python train.py --d_model=192 --head_dim=32 --vocab_size=4096 --activation="gelu" --norm_place="post" --norm_eps=1e-06 --positions="learned" --parallel_block=false --init_std_o=0.0134 --weight_decay=0.18 --lr_head=0.00703 --final_lr_fraction=0.0 --batch_tokens=65536 --doc_mask=true --steps=7082
Each number is 128 + 32 x the weight over its row's rms, rounded and kept within 0 to 255. Layers, rows and columns count from 0. Numbers have three digits each. The size before them is the row's rms in percent of the matrix's.

# layer 2 attention query, 288x192, rms 0.0824, rows 50-95, columns 128-191
109:154160139125061141154162132086116125138174175071062115121065130122156132143151118139136077149132153090044150118147161106126104099136126103127120129070131094191123063175125106153152138080141157
105:056135102165147136148068131103119116081161129087076144142082165094113133122093188122046157100117101127127112078154169154112064124097070122135109185129138120094136114132157155085102169185154144
117:122155122174119148125026047125165154126063145133157117063157145170128082136129152115149097123199136103124093158181195120126115113140130107185077073162163107171134110120098076132104120144154124
112:139152120130175121104078167182127161108112119126163120152125097125135148064123132030127117163196149115133169139102187126139092129124184126123142133170134102188108067129189113162134113150117157
113:082060167103107118127125104170073146116121128146117121173155110120145141148106113180151170086183113141103076147137133161165123176125061180183107121131147128168117061171101113159176140115086055
113:058147120144068135149151154145152084117098071136178079135078175141156147194105108160103145147099189134172102130113135112075121148144064129142119093171144081141163155136090067153124151103152168
109:161170138158146141106167124126136094110167191080093121051125054134173093183097080152108084145114133131092162168106125108143134200113176177154065069124140169166146083132132111204152098144160132
113:108127136135136146140116075079165116154127145066107159132093162082145165127072084184117152168125130156135165165172067100120097124163155104069180129116108105143076181174170105207095067176159148
115:148117082173146139140150066105143115130158136109135118062197161184067139044110070078134113158100143175114127133140190074108127156101086148101116148179136165150130162136134119126115146114116140
115:094077085125118150083138138151152113086177160164140123133098059159089078165142163155107152179116110143138152104109157123135175142110097178139151073168129193115082084092142145130128145153139149
108:185116159106114129117132128077132098075106108153074148132116097133164141135099100117127124151069080089153154174158116111157154073089146120107211075137150116160130203130164133131140119136074118
113:112122123100114099161129129124119133105102128120117182140131173088105141134126112105163136106060122144124149060103184124134149115119090109118111080120133174114106086102125046073151169050132132
117:138088153168082111094153171134126117124125116121145114106098165090139165063147137065090189105142170114116160096166200149127135101114153145081134116069135135093114158099127065205127091115096168
109:126091090158165123148133123071170124126128165122101144115125143128121130148174101077104173119157097151092072167151195107149129049145129181093170095151073097184121075096148076155174124108116136
067:136062158097099188114137139133136166117135175180165146086101069125147132099134164162144104090133153165108141108128106104159162111074106173081149125109113075136117134145130144089109104089053156
073:134148187195117137144146096152146160189050098115120156093150120172108120138172130061135133159103114119173088124125103091128132105119203138175126185155165135161179131086090160168178097127142141
077:099161129094107164134129162156122102056141155102126118132073177082119159129103128184208104214123169101161079085104084144088196074094184126112116087068129070186115146165090123059161118150097111
070:133168153161068128170124161158120073161140134123079191109102138128104142178171177125141095161098115136092135130144140131127149109105118133158088173172165135131147113132083165148146113122144125
068:125099162093171131139166145125167111119169139076140123139116136128084128095064091140108123136080134143113110151120137151103104131156075133182103132166161049129119121208088107099106125136111204
072:159113072157148145133166183170089073146116150132155134123084185072078134099145125106175105149072144109145105118144188134144119123097119102180117158093074112172105154078114128133145050165138117
070:073120082092144105108114130145181107156138111117158147095111121128119143080144117148143167125081166122097096159168110144109111119122129088138112181181165142056160065156154116128097153160160055
076:106129153146111146118095150135119183127110079125142098113143092105116130129079132129133128116109099110150099123140126131070154113121106116122108104158098040125098123179105127134106082096111130
067:142119130149171112136145104072131145065066120152135162170136125125147124193159161097185129094097082100141135126133115167122131100114146073125131137147058085139136133089122075099112150171116122
068:126108165145134127115112161139162133149089139102123161119090190143144088127088130135171132102083133120100110085122188082075111083099167114115144144136115105150117160140130142137130132119209161
071:138148193141146092100169091080128142135117093168110103087151104146105105094137100096074137135083128183137121131116171191149124155153135083093134095117082086129164117137061154153132113100080103
079:099154177126112109155140149155154096042150094120128144108089145127101132097079133107148151146146156192139089141127113116085180055109101160118124101109154096104108121192119159123063180170111144
071:150153142103206096143127118109133133113236146175127150148127060112144075140115106166180100101168083137114158135094088060102167141105103125076121124121142140149145062167184132055096156152188130
065:141136095137134125110151108142044102081108128133092106134100134158096145121129158177134133090134085145097091127114154172228137168088122107167063079101191112102106149100139114183124141118086110
067:158121119073128133136074131147087149113167156106095126119075113128167136132084130158126085222125141121148090166216142125140070107100170102160104101137090109112156055148153148151118128139148094
074:087155134115178079118156095124129112067149166221130159104148173116131147164122156118126164073148159117150111205136082178127140141132111123130134115028208108144115118222164110116158112128138156
067:138149039149106123135093049120175108117143127149128151131093153119102134093157090063147082123090138079153135140142121115110083188095151114153148139185146135073091109082116094186152114156188071
073:085149144074114118144131161127086205031079115176126193109079151089121110158112096168126121170162126119136165106131104171129131091110124140144141096073105074169157138181131113076088087169165122
073:179137127121168055114135116177129124149135144157143077145073098110071178062147173080127136084096090174172099090112128129148070170099169086156149155100098116049165088130092077176167120054144150
067:135146228112109137123103146125156140169111146130166154163126174169075152159155138164123093145138075181092173104146200169090105113173138201168144117078124144131087151188145163095139114188105053
065:093134074169082116146108116122122106136111165164100143073115093130128086130120123123149119115103142181089143176070121104132111167124148133127130160112152165098167164219165126160143132100135102
070:151076109148099163086202142077137140111096091124084128117138099130123141134148107123157096083098112096092141167123097096149106127113099182162101166153063142109088145098130115110164106187234149
069:095134122128166120141186146143142109148140086123157103091125168145106138125142074103110124158156149086080103148155131081088118110071097120158093138094162155141146118121130146100100087025121139
067:133153103178162141067098144104093103083140099166154087180118094089095172087161165107127175169195088172121132137119186148157125199117103152154112082174084142132123129171120129150145150125103115
063:106122127150119042085105110109171155147067190159149108141106139123193123098105087126129086149137109110169143122094096137133130103128124057101152136092157086095114119126120129073139142119132141
067:123150186060171151148132136159154170095093137116139131092084112147205096168098099160213114152167167124112171134121160066173192116139178104111140123090087087124138135135051167058158142150125156
069:179144082168121127143127142163136141164106141119162117159102143153169121125124100111127134131055092147090110112060154185121144158067162164160126116134094141047070155085098144141150117141138092
075:086085104138136126136079129197161190135105131162120166064115115114128111143127110114140155126088142098101082080094127161130154099165118153126118106146057108106074170137097126178070110107185091
071:176101080155112136156106059085123111128164185118095195120134107121054115168115165110155117146132117139126131160181138209159079135170111148099074131122158133117156156085134133136102186103150209
071:124116154111143144160113182161113150083135110106164097138147144166107170142122125182198105170173160140147084154116109100119165102059131109137128108062136132140101132188134121134122097137108128
063:150156162130100124091123107077128086108072107081119055137125163123103151097107117115148101109136110121143128144161123029090107133087117064155118120126091147119137147086125156170145126153125168
079:172136079137121188188149164111106133119106152136149164170130116175096192124176150115152125066148114118121157209060154144169069138149161146182106118198048111139153134119114144146054120138139117
# layer 2 attention key, 288x192, rms 0.0812, rows 50-95, columns 128-191
114:154190148146055148149181135048104150119173186082072114113025122137141145149089102116107072121162123149069144114157173111116102106135157105119104118113159121157087073173156117175157143031106137
112:056117117122137121142063111109121127102136140106090132148103137090106138100100189134075149094088090110129127093144171182123056121079088127151136154142139121105169119114153121085091189208166151
117:115145120186140148129040051120178153131076140113161117058167154169100074139087155108148092106212137103141103152190188134138126098153118103174066067163153093146120127112112092129112114140157116
121:129146114123154109130088162177121164112127109135168103162129103116149154056106115045144113159192138096146149121103197133156107135139192137110150139193150115198107070135188109169098127178114143
118:058062143106106120108129110167108135133126123148118164171142100097150142134122086169154149092161112123093109133107110155170091142112078178204098126171114135165120065172099112152201113138082087
117:057125133146078118129133154112156078139113059136169067148091172147159121173097116158095143141108191119154131120117130088086105140159027114130115123188121083153174121122120092144141156110177149
111:168167160137159129133144128151136093098177177121098110043116061135152089186104113139126103156107120121103158185134130081147139189112159178136059066124154159172160091153118106225131106151162128
117:093164123103104153145115073086157089166109129097131132143102140104139177114141093158129139144126103146122180163187082104111088135179157141096179161117144116134086146182121084196087078148137168
117:127127081156153168131169093098136139112143121116128144071188159196083145050078058085138121155119139199123113127115186073074133139118096142115121136166130201136139135142137114151141145114104135
117:081112098104097141085134130191140117098184138168119128105101066159110059186183159160105147219112107154172152131144133153124173152101084148120172070152129183133117099085154138164130120131154145
113:199075172103130143129133141096148099096129109161090162137137090141163163121118110090138130143080078076162136166165122104150135062092173116121206108144142127139118195128139140137135101127074125
118:101107146095092104164139132133123115110106153113113168150117186068104141136118109097152123098069122125137150073098178138144152109116095106149114065117108169120130083091115058081176149066156144
116:123077169150070116109146172138138119128122100134139148108098188078154146068113125083082165103151182089100157106131215140111131112126168133075153113058147126096143161108135055190116109120107136
112:112114077162130115129144105082159130138115146116108117124148101166127139145191147091113164115113076139104092164161181119146128059157086181087174087153079120180129066094134091139192144096110132
070:166155142128049154138085141112071127076071152139075102148096091044125140142162096135150139180113176101131092149124152118162105129127163128150136131157108182109111109115102170172154172165146109
078:126120096151153157138096178127142093135177123151104158132141216088084119133151164124140140072094136143141140119122167179204139164163091113105164138113080104079088134155173157148122101210165080
067:146177151157115108116144121076138112172191122163163139125122092135131141148139127113103106158123123158152167106132085062155108148129127186131172150156170112122149107128121150174130132154108189
063:166079087112089080188122104175140160115120148161120107099095130139173130139044195111162141155074079098133109117093146168094141130145173112108111142118073157167138147135093133108100101169103123
071:128143073151151151099092105153107112105130153152086183136070083095126125141171136059148178100135166083085108107116142134156121095134087079083148125101130136124081135055110184169112077180146159
067:164145174111119128161115125132103173137136100159105135172129049172152125233133083139089092137166104129102138125132113086121106141112105121071121101153123134110097131136156180149108101029099021
067:134168113140081104133147100149133178105162198090130109154115083126119182104080161155109141131127212129122109104061174196172109138127090109143127088117123141141096174102159175157155158169137188
070:149204151135137089121134140150107085093156122158151120191117097158112106165190131153103131136143056162108147178135059098146099130145150135159112121084124131090119183129106106189163065155084071
069:097118102149160103145065156139160148121144114138158164079150145135090185123173105169098140121118124135093170123090128119120084112130080117145162114077161090084108097154067169153126158176134106
069:136134092106143120154160120147096124160109129125194101140185132129093160153184120178114114113099129069133124100044093194163143144168069142177126120137121148109085124147068164110133052105136167
069:162117085116139142130125136178151118106040148106188106152096120130123145099127182133107130121112151169058115116120112138127102137135186189129063147174135125102135113070099084169143136146074093
075:120165069145116136206151143094119163139100130130125134133102085138150109167161125102147057176130174050137124119129111172148163127132165139129155168133100114128147107053108112097147060079182155
068:138087165180101134104133143132175165141071140103118053117153151085135145088118126140106153158095094074103112131111163143096133111167104192138093104141063115132142145128055170157147120118144165
077:102125154084157129120135145137162137204097154138094077212130098132065091117158122106094134177104066144159126098157140133037144175117093126130146147203097126121098132161083111059084117134136150
069:162140145153148108167109050100146085168118136165154155135124079095120149125122122143097085077172074168182155134169082098121171134098068115152178143124183113177103141138140084136158095123128114
076:151134112070125156146103157126091095144139124156106135147137051128233119071082125123125151157166122118128163093086155108156103101087171129129132133120075145156160117139164128154136146195140097
066:130111108124105141124179151144053142194117140144099171132179157175105160093082151101077087157123071102094117107147112156153141196160091138148135127105104126111073120177075121128143101110115130
070:126090175099069133138097141145208100106161083045110094122142127201167148096061145094123130121120174111146166190145107115096145083061137144120188154117174093139134084083172153069110160123123124
071:204145133107086094083143090067138112134116132141140152086126110116088096153113119178114143131166165132142213165139080126124158145093116128104088150132158062167138147156159157083147121198115147
070:128160108124184124074148076122131174125090102089133145149090072106173140186165172129106103158160211121160122086082083109073151133174179066079135132105110070122140156133115127110134130114152157
072:109150202077149137115106168134141138130152163120152139167162202094137080152117132109091097120199081148090113093118167137117176102079119144195073110096086090142109128074178115095124144071111134
072:122132054149129093184110123113122123106134124174106126067061156120126116158064110163094083148103121176168145101101138206127062140169117101132139096113148062155138127176181106108152135095161083
070:146092162109079101133094133096138127092144167126106126152145175131121127154167168164142129135178184111148128098154089076163131168167139101125098192129096134161101118117136067158162143199120166
075:120159137123104128115193129083097115182103120166191115141117117153100110107117117140107166115114121136110155123194119066039136129146139085050122155155094108135152098132178101105112165135121150
073:204122157097172104166167124071101124129120091161120104070120106138136085084141133134126166095130125111149157132139135089171161154099159085157064134138126110127114131159151163130124122049163152
070:182119173170107100135159138099153127125123139161183141135146119090131163086140129163131149076106190107118104105104123098100142109071084152199125076180162110070041129139185141171167136166109139
074:088103132109101163134141079130160184057091165157134096143158103070147083128141128157158090135119111128118146088126110115121081137098072087149132137107129108104147123134117134121150081142099116
079:203126157178136114086094174093144092094117093137164086146095111123100139085184069111178103113088191102138119080073171138149107121120171125155081126113099162121111105155107092142138111100131097
070:134106128141134103097131232138143087126144130126180159128117165103113080164127150160087081106118160097160120121091129091076139151133164172161116184141065150063171116142160109131164082142076079
067:105108117163134068111105097183119130143107148089085074126121129106138121136137093091090137169132118106094160105172140143101126075139114155097131095175176163183125121112160120109103110099162178
065:120138075183118152130155102166059112103135140133177125164143107158150146147155108098088079131170132192100099087158170186164145134102080184105077129088094093084170115128121096157122150129090142
073:111155143109124170121107064120150154195153127146141142097087152148173138213135130115145146120140133147124129109138147165102123167116109145132147173101189096060086148122089082177187166102125158
# layer 2 attention value, 288x192, rms 0.0789, rows 32-92, columns 128-191
081:119081096139117134151163163126102081054145141129112126077166120094098104149187097184143105134090081118167112084108157055134127121133156170105146134123066126119166119130088143130183124137146169
086:140151091148144132151075126202078145108152121099109108149160118101128120209147135085128094131157115135125161160159117172149153091092109127109129122117163095129169163123095128131132133114135155
089:113090129152209151119139202085187074104137121133117175178168114091155156073066107193151208127158195123093076110149085133063138155109156123123120147150133112136121099112140144173113120123148094
085:143153140083150153111111140171136173083100066146140155130226099122172099110052075124096110155147173142096147152158106159100139137171125138128109172160179121134166141099179106115189075123157072
088:093116143123119139137123095143136119126097150159101122138159148085135137182098166126131113168082138155154107108158088114117107088092139108086112139040114107057151149177105130170183164134193166
086:087111143131148099068113086132139113100155105103154115137185175175145119068115097134133171100063161155133125120112131146186143139114159105092118082192136087158136133079140167130079086126138142
097:140117143133070173105096098161124132157117087105098096188120089150108133132189140179105112101097086067069169102145159181142102158106118192152154107182094118125167101106161108170118149092135149
079:166128091176105127130156128180137134111089183184099198133101137127140101159140153122141149193158144179148133151176126116146130096135129094117108093149066061132146136123161091164076084124145150
084:113153154134129132135132131135120109106066148121147151170105150120146136136101209174110157088109188066168061179123128118067179112100145171132103094149135190120112139049131130143167169198151166
084:082127120107089152074108113123142113078118071094113170124112169101111181091217157095129189132093082166123112153169089179123119092163109102128151111127111070100178153200098125148116146129119159
083:137083111098077110146154131103161094097195113125200086119179138127132097145142197116119161134162109080107092100173089161136109096135120113145194147108142106158116137164084062089141100186141154
080:157149137151116145184164145150138155110137116177100080137159138163175139176105136076155133137126130159148132104105131114156102108069097162163166160192116189139095173131105102112117106192112125
084:086124111118147137088144116149147127154077118060158127155102121155148125191164159170109152199112143079101085162182136156166180170075179158141087110129127130135160159123109095083150160144109140
090:182094128170137108139142108114156095118124114120085129071184158067143129120121092135103134107132144099118121115169112119194103106166091127139201133094154122130125199150180128162171142122152131
088:166076137154166139119132145099104148138125174163133103125168118076055138143078169131173147150137131151143093135096115101095141151152140130143121129120131155112115118117092066107131191160113128
079:155173131167164116140130098080123150134109159113145066086122180151130159171056113163140111138186155165143118122108170112154156167171196187130188155096075141184101198127127124083136118114139185
083:174108145129094150165054111156090198157110091134132137124161137151107126111184160126117065100136093152079173152178156116133121126151093161095169131133172101132109162135079160147118136093132139
094:039211118114157121140085123135088164145107103127134139078185144165178082142079174102081080129108115134133161128145201114126110149120156141128143106098177079166126173160112099120130133100126133
097:109094155169114131165140168108167099070159139119126170151125182077188175039091144137153178180151161132132089168091113105112170157130112128129149140110103143156080091072139131185108153168206138
088:168174127148151135141115071097149157157144121185087092176140143111140158138124097171130088092172116114159112168137129154167089108104107097177114146158151142079113109064140111127187104133147102
086:126112112183128096149112139079056148148103136198092120107154138145125116107125135089084142133125141151132161099163132073169127066207122114134139156083138115111156141112117110176151126089138086
079:096102066096159113134125141206165135094176070167167148113095159148176066153113161130119072127138103125152148130132084103192088131171120162144125103091216131136192115160081175095074106127132127
080:079103143079109163102165163117098198069154128141121118110095124084097141112085155173115154147136118117107121111115180161130161073195171147116123105135155136147148088172068116105168152160170124
091:115086112095100159134142120116110132111121112140156130149135136106096106112133125166124169169108153151150111135129090090083162125048192098048105090058128079140146093167161153094116129200074038
079:092111109174149074123126131169092152160131161128077121140119128104130135120124101188127087101112103163144087114080105118122122091211166147097107099158173120117116101122122153120131131138115122
089:115129111114118121108180088114093143179177190131082155122136059147175120065093140145064117160123171091146061109198105118145105121129147089144090126144178157149148075146135163150146129130125082
082:122129137114085100161108136128106111175158150080110082141138132144073045117145164119114130096094115113128168115095169134155086138164123157197158103195200112161148093095143133152162168165094137
088:093086171119150147123112111100138094095108121101180110130165165160136110120184183158154080150078150077130166154098151179152084169120181156166169087068044132132183087139119092055055143151146142
099:111142139122136151156164183074144147052129163186168221100115102142086172098092109172165175151146137152121080157087133179062173132134150105128081108083195140138091130094138109194115126103130170
083:173102117172094156166085121102149099119146174166184184109099142144150123077106054160164115154107150143170091157107127149104147088170166115109143158058179147155075119127069134119130107127142130
077:102113116170141143093119089135109147105136116135159091119171185176138134134157146139187136159147103122118136184164100084055104165121120117103145124130119106157152155141113074044084107093112096
085:079166099148096141148167155087128178100175121127143104146132107128167131123123137126144174099146176152157133116075100126183139098146120151089148141204135130142124114142195127109064081165098114
093:135103131114049075093168157137071119087119146160130106184151065106144090094134094045138117120052148091175152144114152147156116101107103070103170158155136166134099047045124090125149135132126167
094:182105118122147124184074094122098108141139073084101111130101159139128138077171170112124160147155066100068131128160136137175146090081092071108126116095149161177137092081099145052097078138110159
095:120146100113116141093101097197118094101133107097059096118102150116172159118076127140190118115169134079110113155168137136110098154125156164116152213091112085176102155152179119085143142077122070
103:119164161109108124194072143095093104150168129125103117115104147113134106139135132135117117159186118173152157086146106126104064202138136103086150116073105146083109113137148085189132130136123136
091:117174111103119142143104128082123166154132086133130146129120042108122169131154080114083121047148152133142106111145111091106182189125131144110151166115138140088104143194144090192069191142124146
100:140095116165148133138138136129167138162175153149138134163150062167180118190155059112110119145135143162083175121085099143088158172126076149171119132138116079130134124159137132135056093119092116
096:087075134178163124132144169107103159076190092108173072167138111110130163131125155171136107136141121106093080098110116126113157134170191122139136078142165154105128103066144150142086150139113180
102:090104154126110160116161127152116145125158133052113112108136170141107082110083147111053135152173175224079117116117147184138131102144091115147093137087151133148118110119079141098065096072062197
110:124139159111097140142137090111107166137148113109101117105106130146127108131114076122144059174122131107077194140098110109072116157185116144082168133062160105129129140223103123095116175133147161
091:114104205110193149123118096149131135149076088131168127139071113152152087111175083154149063117187093102099116153103083119124093115143118125099112133125081078066186133151153095119137137126146135
108:118081189136155120147151123074135113137080189165140138064066095075062077155123139137175093130092116155137156130128139115102135119170115059136099068143117186147088181135101090145101121145094149
095:086105173150126119108138152153151108118136119122213113151144100100143129162139156132166108142174082112094107136168086111079129092132108151142148178112167131125137178133097129143151119075126151
093:160156080087116090119119139117082161166079155151193118066186118129181148115160159069160176166129172062081195146084104148106120091137160147154100177097187075156088116145111118117157103195160135
101:107157155146116127098108121073112106148132149131146120107070097098089129168072102162125158155142161133078118110215048129125091129074124115081111106146159073117149097132154138125100095099171111
093:137082124119104149140103120177131130183105131136170194195152112111137150148148082149121162117144130122102222192152113108115120095062114107195136131117090147133157116120111095046135150133075178
098:183140205144125137113121135102162128169157124078088110127058132087119158193158042205130140099118074124147086168169158097135104162145152130123153096125134116125117095123132173163076158101109115
107:203093161087166185129141126095092119115120121143176154127090127138117100085154106099115096072163109069154128118107155176149104130100142153127086120105122106179127151142151161160158125088115072
095:110166198109134107111085181127107159083082171105110130175083111114156106102116144143168169184144114127048060126145163066107152125172104167166125173148126111160150131136186142130121149115141151
092:130126102166101101173167088068128162114116116098141065155240181105127106133113119171129130142094168148157148153152087075113145088223170142133137152143195071141097123110087084139129172167174094
093:122132166083136141132084097088150159101155058127096111117101160113142089123145101172087091109146145129131183081064091109158144121182152135091157123130132128161218108113164142138164149147099127
107:086123215135121094145114137145148114135129158063184111161147139152134169173133098173140108118142072156114163085088089085133145091154147099157186102145127118158144167083161121116095105133112161
115:095105123117137126155112100177134113169126132208134132129123145141150135153156194104126104145133156106163172207164078144175112187112131110138123107170210136085136083088090104147126137135141182
098:213162125110078139153150072087125135151146142144114142150103112190189162073133124106079122104145099103128164130198086097145065109107151161172175145135161078139140183091125154143140113071107126
095:155147131112101160128158072124137094105144081162119105159138119150112113104171089100120152107181122116104052108188139075088146114117113091159068066105162171055162207107136097113109126138179083
085:111140139070181183194114139135140157196127145101108175136161099163161108143194137112132103152170179191119138125141110104109172165083176122078152134143088137133137134149104119111105086115155124
100:191165168135147097165139115127174127127156116190142117161095109091090104122120159063161160106079126115115115166214075131089073130173151161093143106085075116155121145116153091167074132145157132
098:135050129116074136125126171101118152150145114148055111133099115147167097108110154145120137134094167079107075148058096157139114151132144108138118085145080148116127113177084140098119133035125107
098:189103173137150119152104087114152171146141126102161116129183128152062095161091080134161113125143170153168146050177120192092124133104127180158164122154112121154153151070137145183146128146164067
092:093138087157127163148133129109115127186173131166082178101138111138174161127083169097142139121151175136129133153161118152138149122125079157097074078154164118095137139126141135138058178126133176
# layer 2 attention output (transposed), 288x192, rms 0.0439, rows 32-92, columns 128-191
071:094126166127147059167141094167103155143145161119072132145090146133113126139188052057143132198167128101117182144142087136157049198122130133134153110149096063133100144127106099153120178181149138
093:095121123146237081156148161140116175096096090180153122109097147139137129087127053130091123107201140148149137132108157163066085109115150135114103119202098126189169167151118114216106162100120151
102:126156114074115122135125120183135119156113097057073131074129184110114085233138156100098045091114111097154172131195092151167139110189115133148156172090131125160114145154097149071186102143180152
085:101115157098173155127148171069134108107144097122150152135099124144120090066092101146091153158152141107153117053066145198078146159128144153159155105135201153184122132106122165153104159188126142
078:170155124112108164112125114158095111213154106136108027113091131140106162142140155126106118131136112171108099104111106138125134119163177138126146100107158140144118100086147118146124128120152159
091:118126067141147129154107140101104172122195191131113136103105108175114132116163104088113118088100140154121098132147155163082124164109161150126091129122152120136049108108104113145118169145037114
091:113177114156120105163135182069157126092147111142178142075158155071162180086154105128173101167110147191126133062086153141102148100131099109128122097147148126130153161142112093133113193117131135
084:173126087151161140107132115132155092138138042134064081112158159172054186102161104134159127095148174183079090180056162121116140122065120108108087174127130163139126137150103058103129129101141119
090:139140094066146070175107151100114119145144111129072141083094177105065105165177084068092083104158118144092130113122140179154157195154080166153081119173062123135168158129133132064110082111129147
088:121146136118147129105154131106090158163162162170175165092147105159146133064123084198113139105130170135095176178135165113108107128161168096110114078103177116145067111118109151144058098107155098
083:138162115176095144149198167085157170113144107140131119153079154069124117159128078099099146131164090168125139112162103148109134102118125172131115153219111072090127076118158133154187094085062082
080:122118119109129153171107144068099166172105110094138077150115139175134143162138182101098075087100107164091109099149053140154109111095091135157065089107135122077156162116135170114147113094124156
087:122154158129166069114150147105075107124099147167089136154106109089154108099101117157186088124109155119159105128119145198117145149143115172124143139064133141100151157128125107139059062197127164
095:141131127075165172114115171157143123103080123080165117201121182102103101117105051150100141189175100146180160108144126098132224153152206145093148147196083144123071063126099082117155161118185153
091:125100101110059135095109103172108157134109129132117073132110139111105112184119128077104062100167107130151122164149110104169122148087131140092183139080126164111133108143157170097184129123177145
078:119080090128130114158155173079171143103124116172151137148140141118121145116138075089134175083157119171164126131101098177084126119077086092105095072160176090082106121143151135151118134214109068
090:156134142130196107110123149071131102074106128141085094165129115115181171063110069181161132202123077109142150121058172081133090143114149110142119066162135182118174130125153126190126154160091108
093:160163154123142138171183150150155112094155146089154114155170179102115152093093100096159151185093108138119104076000127087083119143162161110158128067204051106151118136157138124179102141188133153
108:148135113115095108108057132165152123114135088086107110109103107150089098231147179112092111125161091155119156129154137097180127140195134115100124206114115113158132131094153141068181143064198187
097:104159118109086144107142176146101104129103099082165196108141173144084079171154151086109132134170180115150202157140118142144126148126090174148125174144161121101140095144068134054159112147135143
098:150059121061131170132098088097154115105162134150128100136171143098115123211132109129157135136191111144190140106094127141101138103111121129150146098105103098142109092146142093141154159150161157
076:098108152135088134108166155104169106114103092046131095114102103201129157063209098164137124162122135124079109087124119136144121147148186152127146154206120102030125124071132100173150173169145151
076:074129117186100123094121099126140070068100126193147121180098138127075117098124112085130142052169112104090135170112157102077124134107152083126197134100099140143144050141146105117109131107141098
087:130151088123106080128129153101129109094121205133069114159128139153130143136149158140150091153123128084119110148176204120115178156133099108115142111072115134203097099083098080132123140055083125
082:151165106108142190103073102139128173120096126183136143150176085166124158186102111102113115130154118120127114160171136175093093124128099116125112090083159138078121132107093106137115158132160087
090:096167127185092139134110131122111115095099139122139080149118152112142115130111193203078127118089057113057143128103106072135085143065101082210149067107143154091134110073154181197137107129130117
079:143143052140123114158114092170169131045140118091110170129172123108152135147065088160170095176167159128124089160167113122134142076119096117108154147165201072132101129145152131127137126057162119
089:114181077126090052130129124134088107124114097083153133139157142080112130173108122127106140128161141134179138135086134130135165194186152121062113125161197124162121108116076119129118100153141150
115:130137099101104110104086114123116157171091143102080028114102135132167063200150165114128104051099070077131175105193139032162143133136128106133125206123076140149119138076133135112177090140150112
096:148207122123115125118134112160134165138096112066115116123168128118071138176157179069108137102106127096141164138194145111119081138125098128120129182213143095113075122141128116100168109115088137
070:102127101170157158151167208143166108072143108141164131120125119109137113041092135103091123096120131100128170158040157201147056102134158149143125129143131164145056120184111165158141121161125087
086:103161107097100143092092122125133141159102138088110136152159101131159086169080131108138098099169096131148138094189087059126171130184109091188148140132116174120085134095115149083191106100137106
080:126112125170170114160133164085156096122128108139113125067141122172082183067117123129133180124096167106128107165176090176104113156104087130101135098154160143108126151116101072159089158139141187
085:069087136136129187090116129165136064139094176162165179153110097110157129097128093100141094151100147098121174176147135132089199179141167180126167171156173151123149124102130069102180122177169137
093:094192177137106174142124151102118100167095158124121056152083120106165127192150127156040089149133123178115152077110146120140168137145086199189137114148091108071078123197188088102115111149157145
109:141081119093181096112081136106130128138139137098088133155148145142092117127132131149099102118156120085139141124144187177148076153128160145111181147127083160138168124111135129144084176123118123
091:174138118150091122123112131188096160095148153176145107150120178098110059142098124099079147124151053191092097115109161096117085165147129068122096140037148128165100099172146185103107145143131126
103:173100112116144186108115076062139145098193172108152183127132153135109091123093054141149129118166146183161127092135197143107090127130208188163120060071142151150079097178110103124123108125122096
092:149083235131150083156165146148147163106100138144098095129149148112129173197151090089098119082187134159143144115203124104101184107102170138077155197090147112158138122094081111115157155136131173
104:143105129112140139118150101096134172132123095129077135125122129167111179117117123156115113126150177145197104190191133117124144083103126187093142129143098118164179142130149117104106147094107119
107:114179180117172117084123102103125195051140114079176112131130116161083124131146143116135087119107089184095139047097190110143114115146099172108134124162128129104112092118092155100056186137116161
092:110108140144150160116146136142112165117143099111168143134150133137097077134138128064101124158087105102137140104027133141104115074121071147170146080072164105139083102113158128114091155119178186
121:174096155115192147136108095152154133151144136100148115080177165143147079126133127122158138173102165053144164112133115134075150094101130106100090106152033105065141165149093104139116101173080123
096:136115166131242131139094085098170126123167149120113108155154190164146124134155139102137074086135155126117125157105113135134094071151091129134122132164129128111112097073106181109095151208149159
097:090174127103077134091105128109146098131118114106160193111092077129128134138103094107158100113093116183070125132128094139173113187201160136152170125139140162120103071126111141177090159170175141
103:198131081169194098120131162184135147123158134150203137150125127075114194117126131139119097137140092146196179094160139179135113173147112158105171129069114113120171079154069097135161180142149132
099:077104182145110099136128184170101131091142137162153141158104079186129102103109155138131084102107084153128115164123119168150068120101105162186149100143144185120107092120133173151106114140114180
089:111177186105124158137159110133153163158124152105146107176139164139136086136103148097169069103094111089161135148119116203132173078160159144157153105157140102102147104152112139097148157117120204
112:107162167114065191089087117154136071102148151077095122106180088137201127153152131184145119180164126109139114090113125083141143086129135157112151148136127079089152124223110167081147135163105145
101:073183100117123082122166198135145202111132106109094145087169144143133167093101107115118111093132126140119175139104162155117197167119102109114148186140159127168138113101157110115107107181170206
097:130152183156138146143172116142198082133123141111128142121140089106093129116161086123121133129093160071092114178178127081116168118106119106094075113217145107129173171121076138153122090123177185
102:106142127090169143065119156121166138109122140129144088158070130103099122170155119130083089123218078155070110097140136126093133124143096066170110073077132142149121150097174144110130102101164126
099:109082238124188103121143129098160135125156138095164112165133118153176093146169152136154107136121098123134099117149145124099151138135140143144137141130096132110146156096089122136118175176093210
116:106097064121124128106149093081138120141106140170068110088118103160161126133188144119098147124079104129119147135145099164165043094097139160173175148126186175101151074072139143176115156170166116
102:167146086160103098110192154123106160107132104135130132116143099090076196111141159114205164143129121153149166124130141197144142127157067167113109098132146131117124084124086169161134146092189138
102:135168106142111178144154132158168097153116146140073108166162144135170118164112110136109155225101124094136102180150149117095175090164096149104094143115198071197113128149099088109163112138151051
092:111066085171114113114152095072093092105110099143096168083056127155099145100099155125130159095139103138116101119136110134138094107141112157132093104109146123204112118140199092144105135164177166
108:138094144173150115160122166140102165094127152211166142149147107124169081038156122168184117123075117085161120126087178128130137109108026148118119114163167132093108112063123132211109095108152094
116:206120108116091137103146131177129141119127132112091144068102174091121150155144121133160126104165142131204146095136163164151084084106133140102159110107039149134160150167090127176184142120097021
113:132109097158147065143136097176147095091142152106114107094140129131063141117145146151156101153111141110144073132130158105121158110150143091150084109175104170109185143104108083084101069113123121
091:146117105093131074210154126105128169090110130120109105093097131184088161158141060081060190122064157173076144174161115130136104106085089135124148183122135138104100059105135127145054130090150123